Each number is 128 + 32 x the weight over its row's rms, rounded and kept within 0 to 255. Layers, rows and columns count from 0. Numbers have three digits each. The size before them is the row's rms in percent of the matrix's.

# layer 5 attention query, 128x64, rms 0.21, rows 0-63, columns 0-63
086:128138134138129071107170121136106136095111113169121085156192151133118144120147164083083112191153116178157163129119079093120211180103160137095105077110122160096096107134125166064180117096119115
093:196182114158136084140066092168111129129120134112144115124168165170152127160097172136102148094177110121096144152187097104042109142153073114136119100128189118109103136150122097145140141064129083
091:114125123123080116182111143138127160122115141047122129112132151121117115169086160068151214118105169105103135179127161141122158131131150057148136125153111113085083165144140118166215113071150123
094:094100119071078117143098124135161211121091157164143149157138173120110173111156077077149115106153106126155092107082165107141150171150124155152126106095139138155166052136124125144172109110115045
083:154102147104116107099157086165138186139097213161162124122111140121151099119135127127087118072173122114133111112146123188139042127158050089166138121165142116114149105093126081192116167106123123
111:199068106102155152090154097138144150183113090140082161051101066107178140152149122154157134164119082159151109082149146056144130115095136112152139146093097107131117128174085129143130152166159120
109:116146059100128140163122106129170063107120136079133149100126173105132122164119090119135099149166097033140198102109106173138201151117172183124143182129132126140111093145133145112094122149091100
088:107163095128106119137140127080130131162156117183126136097165120118146113101101126118139206084123099155171135069084163198107052144105180138163137149065100147180115110108144153103196127112121135
094:099117163149125148120115091124151103134101134135214158196096209147115097113118113091126156132112101108149096099073115161142145108216144203104152107153135094112111088128109104146132063144137107
088:175106162157150165118104123104076191125107111110125163101062171185158140111157079135129112072090158140150128092096203185114125138082142129141119148117094187062115096108132143140111140167122120
111:081128102099147096123107117073130107057126148083156114196124163139118058124118105075146157077161181154132141149134132148195145122173105128084169109175160108180145172122099154131106136102162136
101:123173160130104125089161097087124171210157115149091094136139049078181162157150143124124112074138100189132138169070145126131113100088111120110106163103089138094111174142108144132188143131102144
090:109065163122194106143121141126105147104153134155134164122137143172065104163152139123147149108078107178151116113126143151128083114130167055108125098128161103131082126105132094148162157017161166
079:126162148089143115130115178147178083156114089105083101105127141116077114147203158092180137118133131136129084118145075173125133183117150155148140129042091137068127156113178112160178133095116106
109:102139122144122094127129161162131180072107121142082160134160108128126096116120125140174148056199072193119092097153083092151150198110144117135102161112090143110156131129138093124209111106169110
104:083157195144128075162069124091094144123166130103141132160144046168116077121121154079135114083135105156123154163081180115137106137168112115114106162124164192153161117108136138126181116090175110
091:143167065151100122165100121085102073118113087124170123172152171124136141205117081161152169140133096168138145127160141166127170042131097164083133076148088121093103145090101108112118137162144142
103:118132135079125114096194102174079140105100101151122148157101181150133086162091088079172134135136118146160206135167106093092115137106088169161111116098107112139131108088047127177123175138134159
101:149209147101119103086070118116087174174166170145116140110112094105175174093141139162150147079154108134114122101123090092103097149096089118120066169125169123141115056148190123170138140110118127
096:136148151119111135088206115163066137143125135144127153101190102134143158129195170092094114156067144156056132112104111102098116149144114105061167145104092159101076176138140164131144136093097154
090:127096139115093117167107112150127125124116147146183202136141121105140105136184098113167160099160107073130077088129119165122068193100114157138158092106060184118140139085139119195113135178120165
103:171187125167134105134100081116155116134104079101142148089134114181134124080101138127102131120134197107107152066138139090109133146162191116152136130125140170063084155151170159070189101143079108
100:136123134119182139110176114160075153176147170134130135082123154144144167097150134089133162112139130102098047139112144108103115141137051163100136183081055137102137178119181134118142087142150069
075:135116163103120171086112120099119184142128104125098161140110072082103114171079136141110140116122122134176120118148157111147099121158155126147027165181108115149174095105066106094165124171204135
095:212114111162125162083067129145130168143084099095124145113125118127163140119103138138111182220100201140115109117113111095146143115121149127192179137106103151077092098136154141138075113152116087
087:161116088137167168154129077178142177083128148138097166106097164059079156150066076119166074126121146171174123107143108116132095091134149121166192172157117106133101136124131114122151142106062133
094:137169098098097113120071136084103137163125115142131144079100174118092115144138154116123168163170091149200132136102108218085126135141060144123164114091096152206118087151114125131153137123137074
099:079142160088072138092206114082137154136115103140119125144062090089135134113096110107140105142120135191135110174107168111125097109199110119130144139105143092142124151168082156185213114136102134
094:114075159117145165112163184115120146125054128137093154111122131090160148099077185133141125166117079127159090142124123109122179122075182183123131190131174074099125116133162102138113054135150105
087:114139091135114119131130148164167111166170120109144133112125142162038144180122105148118163107136119111103106089127112106200172083197090178110176115104122092128131131149119086119137033174131104
082:067112110133164124154126083157158144110154094145134113172103089133124115144075141094163126118105050096159136180114165152094077143167182217154150164149125142156098094114124164133088143076138104
093:137080091106133114177119140121118097087149180054148146100138168124136116156109126105167140127159085173144133100135165122196201074112086123126145166178145086132187129105094088127092111085150093
102:135138152137104097127118137109108175112139185137100117163134114113145088063120116096093089120166174180128173219089176150172121092190140130135096136147094114125119050131105110191141107154114136
108:095167179158130076148104142175091088092157085137129088154156143129118076102106119134092118125209086124109190136103156091123145152127129203116115130100193179107137133086152121107100095137174114
105:127094146117142113077130129111136113115102141215121178172110080125123105113139145134126102047116086150161133127144158193079172186177162192102115106148104145146082118114091137118082082143147146
110:113118117115166131090101126134117162127119182100194102197146189100103151115101090158141098088160089111191082141161164116118109123181144108137135155150159084139149061079110091095147079121141089
102:129095115152115159151138110155137056126148073095140132106182156208077141091089148105156143192078199150104145118078092099116118133113190100148139124127120123072124144109138157090154142173114132
105:130141111096176154086090117181085161146065124115153088125155088120150136085101122212090125139131134116100184152154149131146075135128151122107122104169134131116043179144100097144095118195122156
115:118140086133136102150119161068134056169083100127195146158149154139150085084140137107109172139119161072124119166149096188073123151155146163131192101120126165107127163133192130126082091105106110
098:152156112181103109117143101152114197110117134200103124187133132099114102065123089111159136121201130107118125111119072071114081139149133121104138147119148091193130108086101157100215132132131111
108:092154083127129119110173119141111102154095077156108135120113137192105135202107075102104109111152106107127199082219101134137121117136105182109147119163133182125169116126069115090120124181106121
101:082149109147117090144124120144166091098075141082179122164152180129131101158080157072136174138087148147149137149101118188106153064125156162136176164171118122080058152082116128133158092110151144
107:120199125151102110135162068050146133130115091112128106109170130149126115105151154101121087064112146114129140132139129161146139114159136117104158090149109145156100153224185162084129113059110186
111:098095172173114160136172147192148077036138089172143121134139136088132103121129134126155149119127125105152142106092094122211135146103158172163107091159123090068163088101115126113076159157131109
107:153138076089130187120171105175161118085091146143145110054133148076129137138102109123124122108126110100176170149121121104083185089113090186123174117153142092083159155162150122133089097192146088
099:186076091088120177075141171137134089111126104123155139129137140141116187062143142105149112111092132130129085061141113147147148142097160194132111138235113129086122116099149135122121080170135139
099:111144103174142085092094158044137144070106100070155078155124136137151132151102124065148126148156107168117128177089126137111166155097145122106119134117114144118148163137153142137247117099157129
095:142158092158217138070163127139136105094146154153145037142113124161118139079162124165131137140077156173116126126140155164166155126107135050078117131134151152073133101121158130088114129066115133
107:069118145088110143128124149066146184150141168157140135173123071109187166064078162103123122083157104159154093172113182199128133111134124148119136102132159132172136111083118158139110063130146122
098:159146111130118130134097091145175136142094154159131137086137173161144113107091130125127154103158088083075128136137155164105137098172055170206122123149219100085107100167148073138131106106137078
095:199100130103092115206174152157143149113116137104047137128126101109090149095098139111106191151155179118110133112121079091112171188172178135134125134150135166121113079117151101134097077100099132
108:115139197116081110133127089171101156108168132102121173098122115132120167112115095088155097136117124124115179139080177094122126165138121148158142177086111197059147100129107095183184160072088141
095:158126158119069120137101162097131159206088109119127139064167086143124117219178106079096131134077126091181113072106190159143146087135123160134141151131127128150140147164108102104141097111123107
098:050077109123124117145080128151117111096150188119161140175120174165095159075119108146135092131108185106174115137140131129164145122186140144113188122160191130112126089124096085099163124095140059
114:132141120150125120142103103090153128101121166111148132108124173182118144175072138073139140137104094106175166098179172240158159103145099126142165102168094079102108081091098080099120126130127139
100:148200116135174112141056130129176077122156127130135112127130166175154088146176151110119169106167097105094146146099108210120164131125102120124144071076124093131085144081093165139138156066127137
109:114103134124140135147168104162215125161091160140155100167108075142175118122150092111078096124065080090092089161139129175108144090192111152144166094144122107155133116163182125153063112147135120
111:083114137088169105190180169139140117110142138109135129121149149132131142156123150056173110114065045112152107095096152168105111183112099127147194123178137112118138115109147115092056136089166130
109:084169145077130099154126111180164128156161173106141076117130110120146084138165164066126091131057105149167204117129136167094169120108164134110090105110114082130127060120172147158124151115171118
114:179150137122130103091160103169137133135146057106096147059132101127092143175127167206131156140154184149094151142154124082109094147053109093118154113133101122062105118112149080169161134151123155
107:140118151180109164139127173132096132110124134151090124153151168127119074102150156168114113113142075115131202151091133094114164049103172123100110080170197094132118053141165152140076113144118144
104:092162097127122153114143144144122124121216197104109092092115064115114179099143121136143115137131153204088096137189185130089139121087101097126061155168165144155125110118116097096148109114144090
111:142138116098093109213164121187165108085142114109133145151093181099109046118064124105154122105125099107149131131120155175114112075160132165133162092163118138173173150162117142129074117172151164
107:125153100040085092148136151168134107121167116143182085175117110134127108117146147107172109115060165154124103091215129203126117151119135149112130135171070152104135125093085099123154090139133149
# layer 5 attention key, 128x64, rms 0.192, rows 0-63, columns 0-63
092:154112095162113086126167114137124096065145115137109115161192145160118136061161098127142122144171122184113148119148174114144182078134107083095164106182144108136099176112102135070171139109059095
104:118101175135114124107160165139116070185141054097127122095133165069144164130123136187131180155122139087153116139160091080098055082147139182123089119155094142088105166142155105178131114112131153
103:153084172077105139134128167038075118153152134111130163125128183134100167189089130109144152133114187136176153119096148169122100076162112123128131094139149136104102169131114101130180123068097073
108:117119114143132095130142082130152175104125151186114099181127082117156130104133069098118076061178113126118105132192174191171082155158084082170156121160132110145151131114117137121101126174065135
100:168099159152154120090077146145158123147053095095142095150111120090178103123109144127121176108140125094105137190161082135136080116157178161135079154157093134133125129109154110231091105119149165
108:113149117124127133148140075094127163181166109108047139116133127198172116103110133108090085153097124103126191165096161115111151163136177132159142114075199143099125114192121168095089133116105087
102:150108063113136112146145101142161140118145209123100104140113077118144162129104091180115129100175103123180111129193112206084128160107106120123125118191142081155137194079109131077108101129136131
081:183126111141138164156122034106183136079099165105116106128112131104163172137113128105164186110130126125097143168092135193168166160140088097082108149066161095102132090155137118102107116182131148
105:108086131086132110136136185135092114093167095109164166143179156112113148172163162093151145100147099139171102101087090071143115122079102156161120107146117124159242149076101132156122126164141103
102:116135114125084122189113113166099136095147195199146113144128092178158168163120115121098071096114129129122158128091187162159136174134092138115120097105076121105198114108141148098055144176110118
116:107125147143154080102109148123122118098033126131183118127103142118083145111141133095143174156127160104114101094170068138189070109171095160091097140197131141198118156102118130136157134091170143
101:127120136154126146107097092118118118124108139083152075082150120111150129079137133105103137200171160118062157186058129139107170123159155161088129165114150148130055095160137103200185110143115126
093:107102169102133141206175123111148164091147151203065174152145118139102132096124124103154129081122142121145138118080131061144114143132114078120141060114106134074162152174138136114133188131148069
095:106079159045131149116150184090065095094149127072115183162134131115102114076101102150128114142123186147181150080114171093088154148116171123121129100158189175140105126108103141139161148119115150
110:093078135154130141069137117083094089125121075154099100180128162113117149110112071134112147138160168170118088176159126101218133133149162163127065168134145170149094100090125098163162120089116155
099:086133160176163155105108127147098163117118189186141114122105105127104196077174082128155118152171138107108076150135121076185150132116035114098113126112091088176114091144141095124156152138142128
092:074094173145126139162162141140065099149128120100202092103168160135132129183123136108158123158118164166145057085085128127150105072125093147066136152107114139115185142124058110148156109161143108
093:125101119090115093125161139119141121110191136163122150131100111186092164131141077089146050116131142099177157152129127086127135093176152118146133163139155168095210130119055146061138140147087097
103:118099153121094150120086128138139118164216123166075155063097130108129185089149087191126158153121148142136111167099096082125129141093138126134117169142145163083162089122141149168136082103088201
107:156162141119097129107176112086107103108145137147071101059166167151100120115110163118123096176118135177170191104103183110111190059117127078094143130183147107097097087151138116126144166091129112
089:111090179132092152110153157107017156110094133079114107129098142121140124166094133091162101129147130161158147090126134118161141106115162157143061171125152182113181119096089174187103132155119163
096:106145076137143109111117139114099087155127081120145109146142159143172193152119182170062129126114108196129190132134118155115141099112082189081140097127139088106079189100158141102071090146142134
104:162166132117089096107139092084115124140135113104133103130119120121143108156078156108138141146151079154185183132133227154146136096161143143136131131156121104133133028077124133152168104071179177
083:084141099121092168116140176139130110159156110197094171145135130177144135128142075123097099122127096135110113178086117113186113116115083142144130179052136122181202083164110118109154127143085077
106:142109142042120108125099187108077089121186129110138179140146157185123158130151176128093134125059150140154164081093153132102146124086173167154122103110165134100132114151099185125090125102081098
107:101135087114133083120124094084245147169118180168146099176133081117154121114076144109083113045132084121084130163136134164158118131154144159125153157123123090131110156165155152132095118099138124
093:155131168120079142173146099126158115104166176116104128136144125104094161134122035138181081119090101101157132112112180130147114145134093084084142114154123111197169116199091175087130145134078140
086:133139108100172112055071108051146154153111105092163137118144162100103112134128142102137062159105152068090155180087115145099151129146104152140156144164159157175098094167122135138164134172119063
100:140082090035137169128140154063096136123182145117093227118101182146101162129143122139145149124083102123147126138103175127106159154092121147157168097129152156124183110120092114130151147127098078
082:079120124136147119141173086119157099156193067122137101186140109104101093167141123042136126100149176198162102083180115119107116156105114091163173107108146118146153135084137110137163107092168104
091:118069102074174082089111134125146163095129174102161137146107085070133152100139150117143176142191109084109103161144094125105159120158168137135077096120105092134093123179155127179116146146214123
102:133178146136131108163163070119162168147104194183108124147092106168137140147099067105144124072122129108132076140180146151164085169131074103121174125121130071143186171113105123065125125113109104
104:123154140170156105117082141118096099130082114096118123122124190147106110095054162143100160089149095128125177146139128131104143131154171079143114145122205084115086080160176105151160157085199163
097:046143110148134124118108111117162132125105092070135129039165165077073150170120125124191115112165120097157184103124158137126141168058157142113150096134136112129107157138183164149159120102152088
112:074131146209068139144159082125118168157121160122134120107134167105102157129093118086147124148149142159128168157083156161139062096163086114130137145217131090102066105143117158110129109078159134
112:085118108134146138104075114143171099130086141138177118122123094122139053134134109170162157093160033121121169144102124174189138128098166130157103100098124067150119164111169088127122142133185175
099:193121074090120095135214159101118119087192177140126181129149123148121142157132160098109098111106112145129133083105146114134176110110094095130158084117144126115170177126128207073098114105085132
117:110107121120118148100114170157090091141139044123140145076137163093109146178126153139123140152115108129146116096075142055152100073103126170129094164167115172096147106128122134216112148143185183
119:113077164066116118123154145089109101131132101035110167153148143102115155148108142088148140134096171124179164129107106119057121092186142179142114135161126169176105176113082139100147143089138177
101:113153113186164096116094099145185150168165137129110100116140103096126104114142144179108146141141128156031158131116070096151162127124185141146111088062153122109047099135182116167110131145117154
099:124146103191099074154117041146140158116117159144151063114129108145093150119125154123146102168175133101120097147159150115168092156156127104097164083176065110130096155079176151106116144179096168
114:151119083088118113113132179072107094126159097074183118131101148127144113148117204117159159160153105135206125122086116180145153113135118170137144108095126070113125149140071134157148074066175135
111:103129168169099124097096107128137128099116112142115097134118115099153225094113163095125135113118157110116056152143090138167180100180118174106102188148118169149100133153176131102173072074093153
107:132081127161102149172120113140108094122141126109177088127124185126078087193144118073073135073099133159169194069106117172125133142145094135146140107131135074126127164126135173148113138194154075
094:144076108110145089131136116165157130124143103152176091129135089129158161193087131080093061106084083160116189145144179204086095129113156133101135138152063111133121118171116157121132125172114170
092:140097115091087180145140110147118122110125159099179174082077143143115171142120071161141115155081165154174136122052183150122154087092089103151157096122136116150170115190084148113080135151138169
103:081091127075141121083080152063123110119119137109168156109154156176094146088147209139165147152176137134171093130143098141092186106138162131146145112110173114125116159144121090156173065070121115
090:138085170117140134112156156175095126111098111118154106074146067092142158125116131161112127067145150162111065112133193082138112119138099159126108171183100077171125184116166088165117054136135141
107:068160088159166133092119127102179160149046136170107101147105155088122129134104123148072132160135097086129131156173102149094104142135077147166146150149173136178052136183143114116112121072155131
103:141137122137175039068125163174169109111079069111128150155101136078184059140127136114146146145162166147166132166167086098096116132067186127123114114070108144121120129104149166149129125125139127
092:155170145154140145117132130119161120104169132130060127081151150135114164099089129138139141143085169138117127169071182076126187177078179090094112110100176104101101154128045132099143165157097131
102:133163149132146103150108085106127150177148104177033181133102124181143118142102133150139078069098074091171141141152144141106153165139143057156166098092144082098145174151130134095088131136108113
091:142151082106118173128144090135168106179068133150143138142133125175206165090081149097178151130138111056137130128120133160122097135124119133098190118102122121079127129145159121106034136169108078
097:091162106158155080145140142157162155121120164149129133123122094113115062124136128114170111064169033190175161135148139147147130123160112115128153082078112057170132173138140144093090147083133144
105:124161107203142051133147073110157102087038146145174085151094105158158102134075183088125126133167104135129081124119110170155106144182107133155144162132131077123129164120133164127125145095119136
100:114151135124096078113158156072140077104097067092164154156172135099117095149132108109130116148135175154148115112159122105098110127205154187164097143169102188182127115155143135142118061079112087
127:193098142153156134069115130136125144186093103067172094129107113087153113116152146095115195136122131085094110165145103160116081117156123135105094119103076139157091152108125130218108116138193166
113:116135083141094106150128066124225176116142152146147111173133070120134140120140107072143134056164137091159099099128159176159120161155063125126129134123114118159155162117061122090148117136182128
105:144126096135081120112179145080122167151095084111141085125178157135131112147135107106151121084142054117171073121147172180113119182177137134121103146103115100179156076145190117133132097097199125
114:101070189103122122131131178093085155130188137154117154142095135170109165134146180161092173132096137127174084111068138091127108164113161125138101091148119181095165121108102181132140157144049105
100:114141121138143106126107165141085126095124133129148106100125156167106102129114080096169099127130136149118158078139207148138091119132144162153098081087183152196090087126190149089152136106218076
107:135174124110164150106133135145173175127106143134121091112121067109132166147106080228069118117140143152112061183190148120162128144075117087093111139143162065128166131119138104111100089146132128
102:122119106173180111153115109114156119050112166121139050194112131137132108138127123065136095127185145133094153124134098188130171117133128088111129123118084138123107108157052169099183127119189149
100:059131132094098155161171119067101157128129141109129109138128121132137139178108125151099153115181158158134081172063137124124138118196044105124139138123066112161166121175081107160082140154136174
# layer 5 attention value, 128x64, rms 0.152, rows 0-42, columns 0-63
090:114151058137064077162129144146093127155108136121141059122134189138167081096126159116097114149162140136149155107108142109130045121106120145163151089111169135148140153127064093134114209140132177
074:128104032132153193104085135174072137124133118106125071137164096130163130097117144152114146084161136121172127148120179048116122076174122107094190097123149123141131113135119100138127147195113134
094:141161011164164114096139173135117100202123093132134120138152109084144105112127139110108074144107138170158166099134131125137120105120144114081138093188086089113189133173087105140149159134098160
104:097140192168108096168129173066095093138133070180095128040105136110188109191133164147122097140107131161114139140164118129156183148104152083122106163103130117140087117108144127074121133109157153
078:148080180117129107115201178101120147084166165115175137145095088084173151119113157145156066130141117118094133086144118179140216123109111127139073158099152130134116134096103089120086122128119194
083:116146179122130150144085135124142067166109135178181154122137139110060110133106094081107124118099133157102133146163129152102108210122136133051078141161173148126151156177072101110129081077129154
092:133085082101118123074170161105126124097150165104131096155197048137158164111106139166188105154063107116117088086201112157185167107144130143138118115159127123127146130098091154146154150088111133
095:144159126146089173145106050099126137151116141114120187091096142171154094083117078075043162145148139160148186103168155119083087095174083139153142111123106156158119100143129147178139128103138113
092:131106064121129139084122140115113131098125115178098116165091133145194119133092123204126154130159122139187157118133191091109067143142091157172113131133114110120146139028162165120177091129158136
076:147140040134177149075113129133136164113200114097118093149144112114184121064146140072127141085164103101173183166116126095115181098151134111138129136138115166174162117106096135144090087165108099
102:119053119115101152118114157190108111111133126117118132154137157137152069107052137160169097042172109152105193147154148089167157105130140064077114156120126137177115126097169126151118149156112117
083:153147154197162125142133154128109120088110088155116148096162110145098167135115165052116165132142142062112180133118095115136118165070097153153183115027135127142104092105100128114154179156143122
096:173093202093173170111101155066117164087136133135180069118122091138141125122072103163194098111141062094090160068141140159142130144114136148157102135116142161127172168154135111142099115099123154
090:133090095126117086174132137143172102171178142129184158112138091098122113125118206117097085140172172181160114109105135163127162136068103103124078157102109075163082084094151167146132082144101118
094:104135098140099147134140150069124182088127154172109142169096078140124186159157134149098122121139169079136030080149195142093127092121141162102139154154178120117139139124127119207156101126098139
104:119163137134102144090149150142134147105174105051122120122086104130164146122161111122118073157164146155109161167098104140141147097086181103074151113070186084138113125083119082095075125200163153
081:122107093147112137147147168174141153118190067139141150123113056128161099145108171093107077158198139131143088129082120178109161136096125144051110154110136118103156100097183142138175080163134106
077:137165118119181085119148145079115149106062149120170110123149120106113145146172162128206133169109087122150133072088165093122117153100155100168114109106036070123155119178174127142106141144107155
118:138167115087161093148141106127125138161170107142102156142058109115127132130097105139076141071131108054110136162074146141132084100158157132153121157150200220174104135094147065118137129151122144
092:171117151113110143127088117128107073171112170088137160131165083114093150091076106185129131075064145151113138176176137126112166110174092119099124179158190140182109118157107115131077166149099154
086:107154095155102137097113166052128094128167154136146096124198149153149115092125105088175169086141122126112166189194140085118119192119167150128120145110160151171153110138052110111094099099146112
078:090158184104052176140079096127129137137144129115100138116155126160132097142090075079162185153152104135092129159135109111104164088156146121107184157058159173108128122110198119116118126155172086
093:120142085122157175119138193066107136134115150132121065113101074118112139125127177161102080156147169159126120081120136130191104153143137139101019115146095153118153125146127185102143088173119149
085:123122122131145209096101133080170150094162181058144107107132108168126190138065082124103120121101138177134078161165095127112161139153141163061103105089173162121115153103125119117119113143167090
099:116174145120113124161175150081149139152186077087102115120074111139177107160160077187077072075160133138094110099117129133183153074120188119130155134129181108163098117135140093148151153108146149
110:083115100150181205098175149110105131072090131118094086230150131153140128125125128101125144145065155118138181108147104111104135132120123100094124133122104105116131123111047168122163124159179167
090:087125121093098142128112133114114169110091065130108057114176134169200104173124104126173160127136100163170068125135195089117138106128180134119146144141122077076171151099150172138087106098146118
094:123111163103177071140151110168140121133148163173138168123076141135073177072144181092150138153095096086149140167107070159130085106140082126144080146185086104086090129118157136112099180106140127
093:162186100128078126116079169115124101111123133180127090143111102120050095093128174100140098166121138132114183123109139168082113136087101105115068171156118126180179123172159192163146122158143103
099:141097104150098152089169125082086204110141145118092087163138134184170159122117133176117169132148121095139044140117127124096114122160082213172151132150114125078129110163118155140083145165108098
100:101135024178107113163162151148133140060107094133117125148117150113148145166197178096089092146120180147151119138126165136066122153096150131114105143140133087120160131077078166152163091119146155
100:121141104123136151160116089144116095102161144126179203139131070169096129089135113132158109154114089073090128157124083115154089119117139115087134120161115119135131072189226119149183164073126147
090:128095124141127095119174130084175146093131151141093135168080128098116153129195124158070099158157155115165147103130123177079100085096128142180062138152072091133122154169153199140151096104086123
087:068173147087132122070147122121143128106132096163168140103113126120177162131172097107094129078119132183157074088146169162154085159145174144052112136155172104133173125159153149155122094073090136
096:124208135107119155144109096133115104143118159145103147091166115141130136132096125146151162132089078178132224105125135110125110082158091113161185093135077078126082086078148134182131160118186123
077:068132151132181144122121154105170158184177127093089112127104148096118063097187113149153072140144113135101190088141114121156185089117122056152140102168072122163135130121152145154107084112138101
101:129086143186067148125131105139128126164093130125069201125073144150090160091161137125062100132165160107121129156080131181122115090096110131149156148156123139151089155187190159135118091121072116
100:134115131085138097180123123163151141135125126098190131151058114122119164081112173144113094107107146070160078157085172143077132182155144087185106193142131169153130115102179121130143071097124115
107:085143192092148126183105123163119143158132118080161104106094100106100123131111066158139110154127113114115166156089135143134139166094112154072143112113165127165109213146080065127077156117135198
096:087094101128175081144103145166185159144143136064171127125103145111152092084119138107162090134139128068139137115158156125143112109107133114130146113110120235121192179086141080141106095132147071
055:125110216065107148153041165083173138111133148132141118157096104143061151099147089112136136123160130125087171135069133121104163157148092112143122190109133122176091120113186144113122149137162146
093:136141118139060134132148125117136178097088087129095164067144108183135160140134172060126123139144165106146078143144115168088051085094172153143174180134144095110138132160168179134149094131100100
067:170124134108140127114098120138096124108145103120018091111113106112135127168115160133122086120131158096120117177098085138066092102104125150119193181106148124127142109159144170081142134184183203
# layer 5 attention output (transposed), 128x64, rms 0.136, rows 0-42, columns 0-63
079:113106143135112194153117150108079158053146172131136109181119110049105074130132142113155152097129113154136112159118179172103172134113133095122104115165216139167128067119129143164168101137120095
059:074123123186105116195090143115119073104159123120112157160113132133063080108179126135155084099144118161112145117081116108166092190103185062111137139086117163172121147123120124154154132136145195
093:135071129181098115194114161129095139049086133112118145157147128097130131160090096138128138113246127103177091157106105115138127116128138147143174121129133103131103192080113106122171091090136135
096:115092100085136160146105116182152107127114150152189191143148152168129133111179125124131138100150090073103111100077098108162135104155086172131113086166086100149188117163091120169058124183144121
054:157100098147108161145071078108178096179140100117129120152125106183109123110124122133137178129068180170101095121133137104151133111184114163121162128193110141086122074160165097116062077109088096
084:190128141103126114095111131132108191137058183112124147130142136073185171173136157138141160188141098071175108104111135130120116106127075157163170127107137080089113120145102136132100136105116041
078:107105132146103111157153129099162122119141146150088125149133116106097136122119145090103123105134191113110108184107151204101102140128159151089144166127058215167084157086132133135135115051103203
092:064171173091134146128152140099119199137149117132104114077110156080131142112152150160164153104137077118133061159148131091165160168060082117184092160145162101102147105143145072135170141122130099
087:107147156155136062136084078144185107149175091096160125168123137143114088087116112087146144103132107108176085127158100111097116160131180122144085161083125144141172101056135104093212124098146131
074:068113126183120077219100117117095080089149087096117120136124165147105116129103095123146140138152194184146146148089142085224114163126127103104125153097083118119145157105154094126145166123131141
092:144179114161146169135111067134174051125178140133121134088094142148081134125192114158150138162133097156077130122048119083140188109104158095100134083103108130135110091178112149105101145133170149
090:139120118119150154113179141134155133100159124129102141123167149142138037062087140192129129102115122165167107113125176168130052118114134096165174114165166131118141102062163106122081098168166170
082:167110099171104131131101089112144113152163082171064128133143112124156111079109090163169205135101182141139142151113172129112129111132133162132184149108131179130095063088134127098044145124082146
076:094154101137097158023071127096115128127161152102202098143141148178101136134161142153138111151119112168173059141167174125180173124117094141092118122140095113078143131135106072121143133144151103
073:088159195129083129096114110161152189188113124145112115141136101152117127106152178096097088133080118070146152128117101145119149155154181122180155137114148168106101098129165127080120051063169140
081:123117134198103169179104118128130079106125074128186121104165148099079055144164141141109153080057119153137134105106103114152085156129151087167135096158152123124110135172215128122138139172141120
068:104180123145093127078057156105138075093096140098173139162174170219111096154143121193089106144096122082160092144164151142172127146122148134173127112137099171083137147119110120078120121146128113
072:127067129151094138148154123137133090165157060143125112159115079119152100147061056143111129093154136168171162131174119123082109101147187160147159118135169117114154167058157076106109136115127177
094:098093091148169139110125134188119107086082147135098106144139157174149165098102146157107096176119181192129168129142099100133173172169135066098120136101147120123084070097142127157137162114060075
076:155097123115149194114130108110146137127104158171074142075072128124142182114174173160191102122150134184133082111074135132153116180151112090098155133102070145142099110158110097200130146133087154
084:111106157134141093179124075141116147131149171106123144128123130020165118135090118111152161147137117108205156131050174180140092128107121133138160134104117096090118110076188115157128168085146139
055:104145127141129152122114119119176122168113119155109164047118122142123116181137124183076109128041114080081202169113128164132134158113136093185093122110120131078136096164157116149082176160154136
102:104055124108096112140160106077148133106115124127161211161121132090111125105124125143166124084145125120161071142175091076156159134160176105125173117207112141163124195163096100142137127088096143
073:106145155113092069129171083081128154098145134162110191091145112090125128158180177128150095099090098122128118175137123112139079184152107133137137132156035149136085166190133156139147175096124143
083:063116100148152169152107153172076109123127168192135107120127156134093169080173160105116134113095082135078160122081124123126191143107082123075133102130142126188110095197162185123116112104119130
100:116134118108135080224167126100156122124166102098113168118137140103069090130128169103147174046149094126135100070083094119126083158179113154159189153129116150133131172116145129120132120081170129
074:072168160137100102177074151127143078147131103128144119163119139144149100194157096092106131113137096065117194145098142144080141126148131155173082132041112157160206135117095132128128135159143136
086:191143094136138100105124115137121111110115070094129082160159107166165155156113146108120120187153187170086126071176144101142176125148146115138125185188124121052119108102087117089140167160084116
076:122086152114107161076099081120090155078093114176176131117095139097129092120139126132172181079114167124181084137135125119216193160129167088127174115110135156118136118115098111081102175135154111
081:092169138058113119163095116099159108136180104106111124129093087138129113088120090087156078085097166114106158144152167161144130157149187104139121168146094198150096125106134141156187105152117208
089:103153210091101100139132123129106151095123154122200127189141151118113103146169169075116148071145084096158095104096086123142135137172095174122100098117164142138195168139116152092159091128154080
105:156156140165124160090156147154111082113109143160096072112168123107146141126133160159109100165098125122134122082124147190117144170038162110152134147140158161065073125084141122087123195071112168
076:119133133133110131141112133170106105037190110131130094129108127115117056177165170139174148112065150163089125120141183152162147129108137082122102163130136090110147097098092126161107226121146125
093:143148110155122159142051109074112165163145204067107135117149151165115174078131119156128143139135173105079153129097144137114139123161136087140104102194127119094094051150107102123153177181131114
100:103089112128105100141097129119129097078126135122159125197129132116063153110129108124137127117157184123164040121139106149180120156099154156086160172126121198190098185098138130099159089120074144
080:134102163054153126080107095149130124087105138137140112220133102124189148120104195147122101167113122116151067098116156167126134162135113164132130180132132156109133091076117161110059139163075122
102:148150137110107139115135119161089126077160079122199099105146109095139075160139138106186161072134145143182134064137125139125088144085092110177125128153146097114154135076105130106128195140215121
091:173118133149143135043161103110094097159120099141156150062101178168142134127159128131122133128140138106076175123135157176159115068121045151085169107165124111101117135138071111150112128167065142
102:180191111060080172110192125101180155153165136131077167087155093079137154111073105157117132132128135078098112127140142114118116091131150163145149129180124151136059154156109150105103092131144169
098:194110157144155144070170100157093138146097117172095127094130109138182202145148184142084078198106101098121117116114116123121168128117094145123131159112134108049104122157135175116074144116092109
054:167079172103076114097166102115176168096115117108148141124109083123138087110114156140145114086117128109153126103139148168105064069177112161097170072198182165150165116148109097143102088148100148
090:101086126173161194204129148111098119063141144163144113084109158090107105114174140140149153055178115123135110119049088151118121162103109088160112098125135116149139134122145103163150200139153116
067:090100158067122103183128143098139166125146137165131155138074115069127110107178079095175147084153093118150090161073116145142115143089104111154110167078122099194154154102130122169193108094131102